Weights of a small transformer language model.
Size: 9 layers, 8 heads of 64, MLP 2048 GELU.
Each number is 500 + 25 x the weight over its row's rms, rounded and kept within 0 to 999. Layers, rows and columns count from 0. Numbers have three digits each. The size before them is the row's rms in percent of the matrix's.

# layer 6 MLP down (transposed), 2048x512, rms 0.0983, rows 1712-1917, columns 96-127
114:543517541520513519530512484504509496512499521474509506528492507452483487470494520528527537497509
092:461491504519475501545524526508484479505518519503493489508471496536502506510540494516496452564501
096:473490504539505475463521503515497497493536494521473470504490490531474451492487514500533520499510
103:498512519495522475486481465446495498474476483492524549489475510507535435506493518503491495499507
104:508498476486468504447493443502487496474466527469480501501481547480518472477511529529522521493468
100:482498481510543499462497490531525542509454462499448480499469488472481478452453491524502499511485
093:488420449507448485530486477547508474481525476523490497511477489522527530475479510505513503493521
102:483494490469475495488466521502453507493508480521517474485436482498462450456482536510519559506472
093:522495479530507503522550509493498502515511541460483528525451477498517460493460450473468487454504
093:526492473476519484483487502455511459476524525464506552500516515489563509508534501482509531521531
103:499477463466537479457465470557519515487491523485462481470467505554508544531504543497528496482454
090:497513532511481452516505507516470461468494492506522445489487515508466506499522508504500482493519
116:550509518476528508536478517524509474523504496530455521511496503502527472478467480499494471527541
103:510515503496491509504514507506470504481482496489484490531492527507518476520530510490480493483509
092:468489482500522528498498477464517568491504470476523490507500533505527479515494536475489470472508
095:490510500476492536470487494488499505500513511482442488496509506485487512520557510477483500485468
094:511496454478492473436491495478497511531550466491547485496477473455522480476499453497469487496499
097:519499551516534513504508539497551495461545480491459469480489464557515488533550498487476464503496
116:477508503511543544499482504493493522483467494509474462503553543484523526498471483488485544469487
096:494510499512503509500528473479453492515490486506518501519528516460495502523490478510476519467497
105:537526534532480498559514503519526466533458450457531503493482500483513534498518516476528494477504
093:516476526510514448508532522496497482499480467483499498525482510464509468506496497558510520481500
096:518483490495470490475497495497471479514496484510530507509523509485527471491499507489507480499529
107:537506503509495436497512498502503495488481523523502506465490478507494508510494467505506446458539
099:485489528475563457500552484487474486514493471556514520466499480502529477475523489539448497489476
091:490500553504488479526484472484499516496457517495499484523490513452532523504497523461510512480470
108:501533515510497463489518474513467503507455485494504487524489495524492516497513529494501482485483
100:480525526526505506494459463484550553504525495485523517467476522492508487502518472519490509464492
101:485466502511523513536504468510502498554461536529486526519466478511520533485505539466516512541454
109:494512466495473465486533509505501496465508543505441511479486515492503506530505514489515509523539
089:505517513519469549547517475504511481540468489507448523508497485524518499499517505506498523478503
098:499524510453487425475495521505516511506484502517503467493492452473473473476554507476478493512514
096:456513481493523477525527523424483535477480493498504505480502518539519484491539519483489499478505
102:451470553524469516460486513476503511494498487470509521467498513498501513479446490518475475507490
101:471471516487470518480507497517519521490498479496494507527500458484531515499469490439493544441496
091:503494506510489489504508487505472503475477525485468535476473482475473477449547503493494494519524
098:505507525488511485520507498497451453509490501510519515488521503499497499497474504486493548482483
095:498506516496503492440498539465474460477508509521462474508486505500500471496473528499505462474483
102:503510467480487484482515524484465498490495481477511493474499513485507515504523494496515442462518
107:522510479497459502508488522498491473523521506503483514471471485479468517496471460509435519518482
110:496553506525508491508467479461458494486501475487500552478487521488532511526477532528504510502454
096:485494520523574524475506486494527475520486484492494509502519490496514505465482499498481467511483
102:498490493441481507440510495539498530457525507488513525454462490482567473477530516513470510501506
099:519516487525524497505494473491495497506477476533475497499518526490527460535478497511529481492527
104:505507476511472476513486527482516553501472492501517534485489496520455467468487556422528476511511
093:508508515483538491521510495506452488518490534530522502515504466475491549497525454442527488523518
093:503508490514479473528523464502496522495553435510489487509485503506503482486451504513480452463524
105:510470493463505487544469469486495465517557525504523503532480504481510512509479450461521477487493
097:468523545481499455484495494542485500513489541470537516522494457465465502483524489473457499491467
100:480526503468509529467475533490484472505473488519495480496494492522512482523447493514515510515485
104:493514505491540499477479496503461487472498520499509505476498528507500512480538523500531471498503
106:510527538481498482535481476490527531495442531494469520442517471505491497517465494541470488501484
089:479516523449550508505533524495534529459542511502473515535497496493463446485484509503524528472516
103:495531513482485479463504450467514490503491539512517559507461507471502532543506488493466488475496
094:491493517493482535519509530549485510534503511521511489500527494494486557489482516521558500482517
109:503497514505490504482519553467468501513487473492507453472528537496493478517510499477504540549552
095:497525467510538463509498557506499436521531530508502498497525530468531505519509531496541530498495
094:472503510501507513488528502502494525500487487514502523511510453488550534500481505473456507496500
105:524510482427521499490446477512487479465489494452497469496498513514545478479474453518483539521520
094:477505526512455491485490495477507491456511536475526496562515483483522500500518474474493480486494
098:532492491487470526520508508515518497497482471494538523476448506480504450479491456476477531505462
100:476452511487490481474520486457485506499481488477486516475502486534536463459488475517517494522487
103:500509523506482478491490488471499485505476441476489455483469459504512506492499480487484484507446
105:457516459500541495483513492482511520460503495475484501490510491480490499493491490474528486513513
108:528504509441486457486465497470517527532499513507479552531484465504459464487477493472503459513480
092:487533468490507479507503521457522509454456478492532516500493532502502468520509452504475521494522
102:479500501463500474507540537476506536530491487464506509448525481530477480521466459527499521476499
112:506482486497521491497515520475476495526504505481460492506490477492493505482508488462495479484465
113:515510483446519484505486496536545471523531462489489492482506453461515507458502489444548484479489
103:454525474530474485482492469489476529536516484530476530493523505518570520498487537459482505491494
098:501474529530518490510526535471531513474475477467503464497503472533437488498520496500478515516545
103:509480509512470526557479503477530482511505540497481531464501497505512551532516495434496503441489
098:464469511557507477488505528523501480498490466498474502519500521485515443454481509479456479522483
104:452506460482502521485484519515465502490503509475496530525465487533499473523512482541540474474517
093:506477471518494478502542478461500525493480485547505488470504518521502498510519511473492541463536
099:489515481475478508532473511477480501504493470515523499471499506523483506519520520479496531514453
098:519546479536514495514490505476515476470479474518504522527540464425535485509476484471485473517469
112:495535491510501529506512516495494488482507457519509500552516482505516484489479477544481491431480
102:457544506488528560481546497498467478505511475494490457498504495490509470504520522512503501514460
099:511496459481550465525511471515475513479466495528445491497528486501480520513525495504489471502463
099:548511500499534493507505468521513511499456477509518474505524491488508517519517461475484513499506
105:492498490491521456528453527518526456489513504477550492506511518490517535461509462492475524505524
089:536479543531517488496538466480526490455461514484497503535479518503541573451482510559496495500477
098:526467562512519501536496462491472492513493466516504558446523521513480520531506490497492505449466
094:517496485530492491565492502526488493553519490507502503493498481495466499517479517499483485487518
091:505488521480499502516506506468497492483425476483449505481501503500461511478498538470485533496481
093:504476512438460468500517515507538468498507493497503496466485518496483517515469508468507508461470
100:464485465492471490460521483465504522514499441500472541509565526497516458486470473501466527506494
105:502509508491507474525491504498498482502509538454476505539513554474503517489510532492463461501512
115:513526473463495483531534502550507534536460495492495543488520479476515495489473545484476516509506
100:582504479500494486465458516511511513503512492473504481506497534509512504509485500446487511545479
105:502473543508524474510521485471503536525486468481542491500490516498512485512508483543513480482498
097:520501457530541452529491483509488529472539512442464546501513520505506447471526473510512527535475
094:493497505523526501504516493499475468500490500507481446474539546496478486498479501470485531519469
108:463513531478486490523491463515441451465466497484513491476478477530468518484504528493520522522511
100:510545499493541476450482507515492520473497505521439502453505501492521512514495534533516498531512
107:504513488494463483472486495500493476469506481494500475507539499495483506455519477499515509497499
096:480562496478546491506504524497466498493525484485486524531481519467478513503495455470468485488489
090:499506529483484497512496528495521464514527483516519534510513501511488533525527520491530496464487
084:486478529482501517519505522479531502509469522506462502529480466516483502554492559456496486501438
110:507497465455511474515455521481469458467484525473473447486511501476501555480505449500497468490508
104:482459532489527501500521505476461525544481531534486472503497514441487511476517493511512530475448
101:486482446547475488473510503505512445563484504491533452498482467514537452497469492473465482476493
102:522544541508488466517519498468552514527496535464518548530514488510543514497465539459496501501496
095:519502508514509471504497459507498478442496518490533536514432438458511497510526531507511493526509
098:504467521509492458479524489474479555549509481494499506463490505492502492492485499484563477507461
099:507480578549513503511479512485495503490508529480485482484450471483541516511472505469484526488489
100:477433513536464473497502494489497491459524515541512469474492524438493548510505478465522481470497
097:467483549518534471519489508473498490536514491472516488502470478436508492469489484489525502517486
101:463428469490501506471487463483481456508490487501537472481490506491484507490481551501448526481523
106:517518489487492475480508492503523506518508538474511509499480489485502503480545521504544486542510
092:475464492439487452463475481466508497487508459475500511462513507482502466530494471540465499487487
098:480504498506484460513502506513504471475515476504518491493515493479511469453512530504449464505484
100:510507493496485527495518496445502443523498541477529555493491497472529521471502465459527536511463
102:504500566489582552558471516497529490561514511476513531482501542506474492542505519530499461477475
095:499505466492465478497507462481523549509523474480479490504487496527499481501479507489539478486502
092:465477480528516503492507511461484487527491488463506516489557512509478498486475493486480511534512
096:475505506491482484485485503525470493491480508502510466517435492493491507500505462521466523548478
090:497463520533502457483476478528487461492533530473498504518480520466482530494493502485510520494490
091:502542482534499473464507470499499500498496517507510513549504499562533501467549492521462450524539
101:465489501507482496459480471489516489497484487503509543482543503473521484480522472477494496513517
101:486487498516521479478483481481482443452487509523499507514491484497554521481489463487501500458499
099:493528507502508507458516513490438490494496482525514480476520471464531466484523497505462478478492
108:502494495477479513490491503503496484482497484497532515464564505477514487507526527454495527516525
095:479513456509513487471512491518477482489466520537508485541536488515516481459493495477484473467471
104:537498524504466522481450531480503495542531452512523496451540492475527480475532498555508501559504
097:495540474485522458512488451476533505486496473460492519454479487460459486450501461462527510483470
100:520507498565509483476519469509519539482450460518465489518507461484444497484533497482511498530500
090:505515517515503503565536509491487465512448481491525502488526530479439488497524460427510501495472
091:483466505487508450514489543516485440485454459530523508485498504481475492490476474545486534499485
095:511495456503509530492530519511512472520508508521493555504482497519464501454498483512477493497497
102:501501529533484477505471534470468513458506490509478443511479509506531484475524499470461478488504
095:471508515528499500488505507484528498501479490502489542474522494484523474469508484464471531467529
105:485506520501504542534554523500479510519504519551513541524451507505485511496444532462487509472528
106:521521504470511469544482527486448491524540487523517512531532525492506490489517525494485467499489
102:506468477481550502522507548484483526475482507504501465489493468510471497497491502497498487546502
102:522492526490493469514508472505505481496466502490553505504478518494471530530505533431500518470478
094:491479508510491505561491533533518529533541495499482480503519497483505536483548536515522562493502
090:499518500480462540506508514502460479508512502526499506487532511493505481472514491529469456471476
096:526474465498511536480492496464538496476456462469493461517473508468492548445464546509543503479441
116:507504506480405505489521499487505496518494457503485497513462548522524515517527518508489477450455
107:510485441477493472482484555460528498554489541502544514490455494491493514476507511503530465514484
101:462476498506506505465491467488484493476526471452502505490511491547535540554476503499489484482465
097:495524480480470524513496538522489494479505497529507501485471533492460470544479483489520480478497
095:513494482506466487527505493503476481459473499504463574529524470512493483503493483540465481455477
102:459520500531466469502512463497501487492543458498537543499532478507462490516505499484490515460541
094:574446518506503489512477537510493472441475485503511514543476507571455482456485486517497493503524
089:453479512504513497506497463521476498495501504499558491493519518486541495512501527492492489496489
100:497506452508485516468515527476456498507519491509503502466528487533510486506463477501461489494482
097:502537484521453503462470500490536498489490506508523493481506487501498479491505456467524526524522
098:518542468494484513447472460521483522503531500509452534500529524544502484461523492496482469451515
091:496444466516509536542537480505492477478464479511507480493489474478511482497494503475484528499489
118:482526509495471466505492454471469510476489495491524517473501453517479514497539509466510502478495
097:488515479482504512520539531478503508482509541497523471478500480513520485526473492490501475458483
094:495535510537464476466535520503471496489476489517514508502521465503519505502512501494514472500491
102:506532488514469498527494513499468477446527496504540476560494478550515547480514500532485454488474
090:512526505480498503508511502488512504523445500490492518502483507522491505520503501493539524512519
090:484531490482491469451512521475506473474486489520509481483445463501516489493520498509506477503485
107:493541500490513495463508530472459483536505510522473487487478473519494493522481491514487541478492
098:483519504492540484477516499489458490519531501498479507504518496482473457485491507516469475507506
117:490448464516499496493512497485460555526498534515512504469496525506522483515515483474505533485498
093:505533490489475527466499453500488506521501418519490501457531478460493507491525487459490479478469
100:466499501448523444484474491475477536490519475505469484438467546501477474439512517448495477492500
104:482510479451480485487536516477442481517526482515481527489465531487511457494488522460456477505491
094:491496490540498484502491486497470490483493495490529478470514476492521489491510483474496487520510
098:445456472493526481552482449497520529521533530489471464497490515507516479461548517542470466490458
098:483497455513524488441439532494455535471500478486493495482529500484492488501471516534531462495466
099:492493491488483538467476492489458533475513500508480503490524471454563502531511491465511512515459
107:540526487491515501479493521466493496548486522469500482513469513487539488550525509517552480515524
104:472476494506486513525470483491495504460495520475499499509530476530441458495456534437500538508535
093:548521507503488498518484539490503486526540533514525485499521497469482522470498556476511499493514
122:526448510524485501498457431519514491466524461516487491520498528485509493475472478470517513502485
099:508543474502527517501468494500531470488465464474518498566442491492468529500493496523496466476481
097:528557512470503560459499451475506517502545469490500534497512519459497531470482478504477483528513
097:468445522469521469478481504465459478498481506464473501479482494499537487490553510500484509453506
106:498508532494514498532493474465485497492479534455523537485503520484474482521509464485468471487501
101:524538510472504465488513507490504494555430495491508494496514509471490520487511507481501515478505
099:466464515498498518448518483486508483481523497463468453512511517501502464499505472471492481507505
098:507546487456463486487522453458504516487486513441523542516485526525476495536492526529520514472497
100:485504459474512469529505522514504521522516442526505501495475488525565486533519497529477507501548
106:493485477499510476469505479483461508515536502505521491473473494489512499515529549461502509507485
099:524457496491537516483458513504477498502470511507503472491550473490491545499489512505453459496468
100:478448472495468532487474448485455506541472529504456542500483557493487523512525525499503461494496
097:504443501561516509477494478508491493491455510530498507511479461509544500503484487511466520516475
105:476507470455447444502479505506504513476486508475515484489485450512531521463482462481508509500509
095:515498487481519499474470511470480500518471544479500481514498553504553510494473518534516496484461
090:498512493494455473500516491518477470509557507538448532479483487502465526498541462537463540466494
097:522541497488522544509509553505477476507485487511490513502493527579492517499503515500557491490512
108:504478557453504538455508502502517535496482497485518489452481488470513478463493512489478521500529
086:532513488492511502510479477516478493503502462482506489484486534482539450482502480521506490474498
100:536485513506514505482484455526494505485488516510490531528536489507464552521510517489468517489467
104:485531503465564492486504483522488484509495479482489503512469570487505523538477509515462516476424
094:457503500524501438520487462482506476504481477501506511445494480494498480517445500544528492510523
095:508482476509558483461476498485516476523496485524471452498489473473494509512521487493483474499499
095:444485483497494499499490517508465487546483477519511466544489491509487501486522506448506504492491
096:425509453488496515544500571473487509515480440489466534498474499472508484492526525498496559525483
098:502534529494490490511524455475496517458497507491480524473513528535536497498534497530533499493459
097:472501484486464487498503488501496527526475507500496537510519536525535447478506517466546553509501
096:513507462502494497503477470497472549486500475472489493514530533485468486497490515485495473525500
102:513505502512507503490488523488482490479527494463489518461455471516502470507505467478481511502444
095:521462492497509502530499519486514480563513570519528511506488520505445507529505533464522521511491
096:548488516488465473498475463456494506502467482475504497477523486514491536471521476539526495520485
106:514487536497513568502482510478450492481504468479484507467503522454497474532460477530514469506514
108:533500469493459442499476499474526483500526488493458517516468466473484447477460491552496495541494
109:511488497515538489468498534499456529494506432525493501502546492506541509470496496550461529512480
101:472488537483538492499507487475473442486460488527506480521483498514536490504498497494491514494486
# layer 6 MLP up, 2048x512, rms 0.0896, rows 1713-1917, columns 96-127
095:503507476540531530459491492476494470506517477513516510514501481483501513531501485490513479485468
101:488474511484474474463541505482492522490506464536488461538488488494486446511529509478494469499575
098:512477531500530473500493503484507481504503458474507532485491468522502494496488509487499511515530
096:492506488512503517506508472517521497498488510519508494502552469480462512471492523525506482476505
097:525469488545505439460529514527516501501532517509451485489549507499488461476513467499521542518512
095:493502514448515530513490510464581495516511491484494496525481501461521510540501518497490486499497
104:481438498511513466530477548530516504471543467513478556473513497490483531494476531494511467499512
100:507528486506497546535530496489508485485476522476489518514537495519508531517554499504511518513507
093:495523508487462521509514497500536554501543476492485519523539483473529466498512477457485512470536
102:424486490548487578500516491498503522456508431502467530487520521511478558483538485538488494486516
090:528488504474486498439482560578481490515478474508500553498488447497538472466490479509516505482504
114:485519502518508485502510508521512460517502500572472487519512536479527545526515513504516514487486
095:505517477517493524539515480509460523464508502475453527530499462532500452523512506552501509507577
093:452450472502517495514463508486523528469479510502494528522498485516493477532485513513525470489499
092:513453472510494512496491504485490449504492493459473502506489480528473489481456467521473498491548
089:513543497471525526492486496522480533525479528443459455521509454467540478473508528482497476527499
107:488480481496462486499523550503505490497519481478553539501494547513480525479463441486495510506536
112:484496493541491498482529501493488503473465479458472505514520478501470478512489520510513518474495
099:513487481505488512487460508493551495514527508512485492493506490519515498493544481504489496499515
106:516496513492511504538490487503483498450495513535467504516538493489462457470472550482473504475510
096:477514528517509485542509484476498469448519460544505482446462476469457518521501489501527537464445
099:491489542465490445513514488474516485533469501482498516487458542520516508519491520473511502462542
091:540505475521451533519539512439517535457505493495470481512487495531497484509496524472534463520525
099:470518503512480484541549507464465523516475491493509558459507522539521504492464495494499522500517
099:520499508498544477483526512470485479495528491498493475532517491503498478489502471495510506517498
107:485501483530485480497500543509529526485511494506504515488536511456503501473470480490538496403534
100:499488497485479458470475552505514467490508502505515530498490575474487509449469501480479501502497
093:463491546476528534497518487487521524531452507506499511478506444467512465522513491488536492463466
102:466528468525520491468516448505551516460508488544506441509484487484498518482532513485511516478468
095:451506464505524444436515512519506468494491561522496467515537524505468520450513513470482474489515
106:526506512482506513528539444507500545520460512515552463511491510494497473472507490498505500547503
096:496447469494551484456503532468512512491505473519509426482542507476448470466547481547458504497488
100:467532531517512474459464505535472505513489498482481482520525467512509542467493500528510513495506
106:462504538493475549539524499553512523526485533492470504520505506501520511530507530512502493516512
092:516529517475479506456539488444459532505531514490491514494503502517478499513473463516487498517473
105:476507515516508489459524475458498497473549446528534494492552523477474529522528492481517508523509
097:499511546522533464454484517465497497472464510552517492479499503515528524510478512502507526470495
097:440481502471500527496487509521494482483519515496495502500507522534506472514483491538483494534484
093:514548499504555440530513506520459522502502470486471526541472496525488451495532525523477531522513
105:518531493488500469486535490479489502463507466498523468563511510517503488469510476493496491482518
093:494540511511430528482463489481501527486523495480448550511499481520481522475517502484497481489487
099:484459497467466533469543531548542452524515507470490519488459507539496520525485518522475532509495
097:500503468460533511494479513507492530500511523490513486491503460478459459498521486517474474498494
105:543499499512495491550473517486505485484501512505493491490496518475487494502485479511461498533478
102:535509523503533508523492539529552541477497492495523498485535456500522518524540537442527509512496
092:501533475513463442472483459546550477502481489505441500516476470537481467478467469503504513472494
099:541448516511515458508504566501475540462519500519482522490491498523541506471497530464473540502535
101:508470520487476549490523493491506490468530486498502497542516501514517493541527470514507507529496
096:527514510519479541497504495488516515522509546495485544497455519512457508535494478449510482503489
095:534499500554525494507474497479484483493491560509523467555518478494479513465527548538487497476506
097:520498495520526468507519482488494503501494518515523481508520480518468509544485496464484462511503
094:498485485538453534483478496510503481533493508567542479527466467529509498480465517451522502538521
092:510511539529501491482494516501487516483426477517512475514467524550501512478508528500458502504512
095:525459471517469494506492461484500510495548509515496493448543486515498528534510509480535483469536
114:490481466528465521504485539487476550525484494512463560508487479464511469520473498480500504499476
094:526483498489467500420468478481509526470489510477538450459480511491522478523516502507495507512494
095:492522491466476497545495470468501491451516514494536459527487507517507513516544540490513535528503
105:512503529488478505472540448477486500522502522508515472513538487501474496550516530554516520514509
093:509513472496502482530497506481475488485521478523504487474484448493459501521534506466518529470522
094:512551514514465476481538500492511451537506450569542549476458459499456498511524498457523517486451
095:467515522479509469490484512461545512490536511520429488469480510531511515499487485525495491475492
096:523518471522467515504554511512501499496484509500507532516482481497464516512452489507531459479514
141:520508437505532508490473503498516496525482471496477497478523524443489500482488468487482496527503
099:484477481504465489492485518492504556525485519426518486495468498536467489509469496511499441530494
092:477497511502453450522470532514516477491501505570533422528499484496472513544498498538479475520501
098:519498460520481527516503495494564458533472511510507555481507482487519479512562530501496506491500
107:508499491489483531484534525507489545483542535465546553518525550472449523510542525513458532487515
110:504524495513489526449496492520493513496472512496466502468482501525490505508482475506501486514492
099:499516518472502480507517480499451526460505503534509474503533525506482468483470471480493508483476
095:534494512525505508511521437509474492503491493443505474486516497480509477452504523530536510500477
091:508454529522488467500533467497464489449498578493488514498484486497547501492500455492537507483490
094:493485465510501488471509472463450528456505490499505453493477501532559490504517476486515491491542
092:466488509538499486515482483494565508512539470458501507451501475522499506527513515494518476515445
094:529495471535518531486511488487503478491513543468494485502504530516485490492509534482472472537476
094:483506517499497518484507462555439512479540533502514476498429467490467495482449443456467465516551
092:482536497528469482501535497499524521557483465461474472530495548499538531491511529490501522479520
113:478483476500502494498474516483493507458554472512509503552496546463514483466485533502499500499508
102:466468483517454504486499458557497458533500529488495483500474481498506471506509508504460545514476
095:456464510488477535446480509509508486464516518488493502512502482501528461490486459546481502498528
105:526516462480501511443497460483492508520517528502549509506538527522528491486550496438474498550516
097:472486517464531499567562505516472497486552488476486507471480486530509520487517462458505528454465
091:509522506531505483498500516479503429509503440448525512502538516512550472464506508500532504477518
096:530475506528515480495478501520485498489493503509474515529510498498494503521489478485503527547493
094:508495507482513522528509518515468478460486499504475512502479507527538492463487545491522499481452
098:488513492547528541526486513561495469536505508505501525517526513522521473487526475519493541544529
094:516489540523481511506510483540481521507474524533503513482499486503476536493498503498486519546482
089:504498520530524518506485504468457501495522519490489491495539455515498485559465512500457509491478
105:474499467500482537479471504537491506509541502479464497485485467501515518518510519537478476519484
106:483533506440499489531483482552488493524506523496481512493536498486498555523529506519503504578472
105:486498484492484492497511512515500442526466477521477482501505538480498543504467512465475535497512
095:507509511537512519470536486502529495482500501515518489488490509539499548482515511508514469496506
099:502473437506491507527497493510489514465507473420499485519507485505520496490448492509500490529507
097:524502533502498528525514509559477539550488533471531520487470497507476483490488496497485471545549
102:493513494506502499524519490488467536481508501462500471543532491525456495483482500492504499558512
108:518457471504471486493522511478526488471492527513488494464517505463500483514529504527513564522511
101:521506480474496506471482542516512508495476436519478557509447495510505492481475571507500533535476
091:519446447514491468483537495515497521499539511474488482499498526466523549519483486532509509477499
099:589486465501521454508485497503487479471446480467508502514508522506485468494490494493517487456525
096:484519452499507512508512481517529453530460484499529519502520475489494495469511494538494539466514
097:538492498462515470484518502484494455468538478533492446513467488512513541522481528499452517498462
103:518466498551521516524500469511466471449478510522486549485506511489479558537467491550507521477496
095:549494461500472481497499501485483522491506507535539497534525532464505524470492528518474519499483
103:499498531550477466518505493501532468509491486492460485503453519493515487497467531519483465504524
097:522518487492475483486528481519518494452491478499473467452521533497477558523471451541505531464461
105:532472481487549508490499523463517542520522509511483488497491506504497535519489468446506506489519
094:478498488499506469489476517506479531505451510512518488477448453485524446506467509551526507500529
095:488498459518510530503534547533484495513485515553462520539500522505507514544507523509488479537521
093:499493519522483467510517511518534507485524502455496472516487473545538518506477486532499495489468
105:492477445490474525501524512481552503527511487456504518488486489541485480510474526490473527509496
107:475507498521508481442471481492500491471538457511487514492489491491499500465498512468521456509510
093:482503436501473517470509536527491466541483503504515466507484483531503509477524483500464557500503
088:468494484504493501523478496472489457483461492528485477522548477530528508521474499472499502494490
101:446494477500492529447470502507522506517499539500514529538490462508539498490536504500490469518538
094:537560539531528565500497512485430522506521494473486493543525452485508499489510538519488542495462
098:491539528515511502477523498469522516530495490539483521514509502483499467489488453462509483513544
097:549502487434509491521514504521467516493504545512470527487523473513495515519502591495496511525472
099:503528493503508462450515489529492529475508517484517479493438462525470498514515517480496485520507
089:483479499471536445468514534514524469521494507516477505449520508515491483514504470512513494491454
097:482505521488485490476541520566484458536456486476493493486445476527475518491465481494523540470462
100:480509497492488512494495483521527534487489522472515514483503513516523530501525484559485540502493
105:513494518521540465479515491510519484465502521527487506526506482528480503472488544509525475572505
112:442411461512492487505518496485480514513492465502480522523520517500494485493491512503503468511531
103:496474478547482520527445472485518523495502488497431512494483488487508503490478538464485530499459
097:450510540515512479441494498445483488520475518545550479514495505512478506509499560544497514453485
101:512499458523534519445504515508468497499512457526552484493472500513442499512535560537493514542545
111:487494465521494503502527504498438519470505488486535520470488461502476446536472425477512467522517
099:516504513518435463484499483509494461532494446506479517527478496461496516491487518477507531481503
101:489471466469523476467462484484483536451509500471481479570473500474537498512464483517494524515511
094:552507493478462482510509504531530542465529505513507505488469483522513505544501481534478505491489
095:506523519500414467546498530478483529543500525497508501499498474542509512488510487502490523527528
106:491485550474472485508484496552487479537465484519518499509505503509479470491527496492508455504538
087:532496504511499495512516500505497467542518515523494502503496480476524512580495504523465485467484
093:462479476486498515493468547485491567517494481444504546506490496476505527514465481478499529468526
107:495533462516473523542511527473490485512497534482498535520536497516494523529475508528512515500505
091:484498483497525504514483463523463489533508474518534494509482492466480500529481505519541477477444
092:513527469523489514466482513474455460511493498502546525484480512484484495509463498510503516533523
089:435549463477510504536477510490474487484486481496483475530522488504481500510536479456515480518497
087:509458546471472492485481542517470533492478504479517524457492447496525507506506509496488498511480
105:494489521532525489500548514475541530464493485503491474521486483510483486487517474502502518457483
113:497519491498480517489517489473495517546491476512497488555503542489496467518494506494460474501494
103:517498521509499535539469556475564495518484485507524517465508492493468503497482477509479485499524
102:473523463513502477522520486497503536502521530481495477531539514502512531491466505453489474507468
093:500464492539502515518478463529517442471520486485494552519508483510483541506516519496500489502516
093:430505518473514587486556515517504544523473503532505491472485488530498496486485561516494544473554
093:491431495532524471486526523499512504503514505474512532535492481494502528516480504497477493466512
100:512471471527498521496521511486479501500486459490516564494489461480491479480491488484497522478522
094:483570568508506527502498469489512461533457508538481491475482490552540524477469517499506501525473
103:495541460548443500531469479522462518474504507480514501545485498493484497488446512493503515517508
097:503525500486480497470488517499485456524472537496565536518488508486485481488487472507479506523536
101:465505489517472488471495534526496508500503571473479495502501522510493471472502530441492537535513
098:526484490486519480462515496519495491542518490455503484509523497484507532482480514517475512554505
103:518550512490520482489499462472478513497492504557509455527492490459476551461502504527484502509445
095:502507526475540475508545489540475569516485510522516540472481484515483477475535533459492500544474
091:512464463504486444467488520477478504542504490489502528476518533529542533455478535495492544485496
098:510453489522501531521509524529503515503526493532479494500551474500514485548497474502500464504544
099:498506540463521474475464459493488495523502463484490512514545507526472509497498477509477475521504
093:499510505511531507494471450524483518471502517497520473513502483501500497461490550504516512540529
102:508476522486520502491483503440506492511530551510441480530526485487492489526462465519533557472519
097:498514444517527490465498493532527493498489503499520514459533505489533545488490488508464463507525
106:518474495543553489548418526476493488488486536486514485494485547495486474507535498497485521494506
093:475488449520491510474463489524503519489495491486509484493502506491530514499514538502471550476489
100:484477547476513490542483484499506441511452499483480493510497497499518561459512494537500515509471
103:510538551481470476492475519487492507476557501520535490494504522513498467448481538499504517502517
093:515500509513492516466468518495538503516428526538528507514486529455496523546501517475525558505490
101:454504521492506528540547487527524567490462487465533517493507505470498477503518558491502468500505
107:512508491526459468487481500463504468457524513499486501456520515469508484510532463493511479492537
101:507475486483498515509482511471523542487490504484526474496533453480497513465485517482500464558473
094:468470457483526526488470508515493508481514497505522514502543487472452489514448456489505510483494
101:429458485479508444467462514487491491431508517529526472548520532469522490495495502558477541516469
088:488438533511534525547520492511464481504500493501515477492462542471505546473450490484510502468557
107:513475529516480498522504512506513500498513504486505518472547478494528506500509485478525536501480
103:514465508536512524505511519486496545494495506493469463507525507513463537515460563511483516504467
092:486467483531559467516460495480491489528487493526537492528519484495529489472509519485491482456536
110:499473527536516511465462494530520512483478495523525505538540531492563510540493495480523532490506
110:508497453520552502478493515502511497517483521468528465491489503497492524508462518470454474500507
110:508480534453456473474563492468550518524519486457485475561502483476532477516487512511495497526533
096:543467471487439522470496478514460523467467530489504487479500512503475526471485493517493504483506
091:505503463502467555446472478489449505553497512511533501516516495497473540478511479490519527519491
092:529528489506506510508550524485470543468502474484488500521474483527502493473520495548463542464476
103:486525536497516479489466505512450461499476488507508506502514489536476499489458477556522468490514
097:468459522485499517498531526496453475515506511520516498512494467533517466487521525531547511511500
096:485447513490506530510491528448522492541525493507521484516456512480524520534526544504515543513472
096:479537549494487485454509529499446504502502502473502482497535514498484488503484479470496487533496
098:483497479511505504484511510473499505523525519472507438481532504468504517474503482470434452500463
096:504515501509498428487511549494512523518517512473532468490504491437501481455530469447499498507529
093:494494490491494504504499544471494513450494489470489493522515530483497463506497514482510519491528
098:495527546513518511503530482462506479489488484507506557535515471544503492478483490512478502499500
106:533493498458455490502501542511525457486514496487518472487448479488493484493506444542471528547528
098:521515472526510476472501523509495498475457542492491508478504493522512533523523509480533523467516
096:469475489487487467455523458447450509472510486486556485525469521512454488544480499510483483467505
100:523488487542525479514457495501453485473492502465498490504457526469460508459522487524490506528487
100:520476466500531524465542468496489469494506496480553516532482489475488495468497483495497480530480
088:465511503489480517544537482540507489499492532535483484476521503525484486503488481489535523495503
111:534482521512506460551491464515543472515475524491505454468446524537478496497505539487504445496494
096:462512483485506516520472489495506521492500546492518494505473489475468452469520469510518454515482
099:447490506477503550460496476481498516495512506470511512463527508459491484462520496502541536517504
097:522510524479496508514488520564490508530471502507541454487468491480476526505490496461469443505521
099:498512473479509465505509497526508573471532462518564523524528500480523513547474480492503509490519
104:467442539506493481505511555483459508493495449478495555514513485487477506462524506466472475469466
101:479514497525510524462495524523549483456565508473480478483488498475499543488452487515481446497499
102:422483518530474531534510507525483469426509472482557516509478516532443517442467518521538504519507
098:498486526499547523519504473541497499513479483518476527500488496501482473520496488497535481481560
099:533518498464468472514496527500535502553483514482478510444483512468465525472432499535535508477521
136:485498493494510493489515519479481463456509549436474483494504493547510492480498472478504469504525
106:506499512499570515505499502487504518508530499479521505509481478491496506494492476470500490467493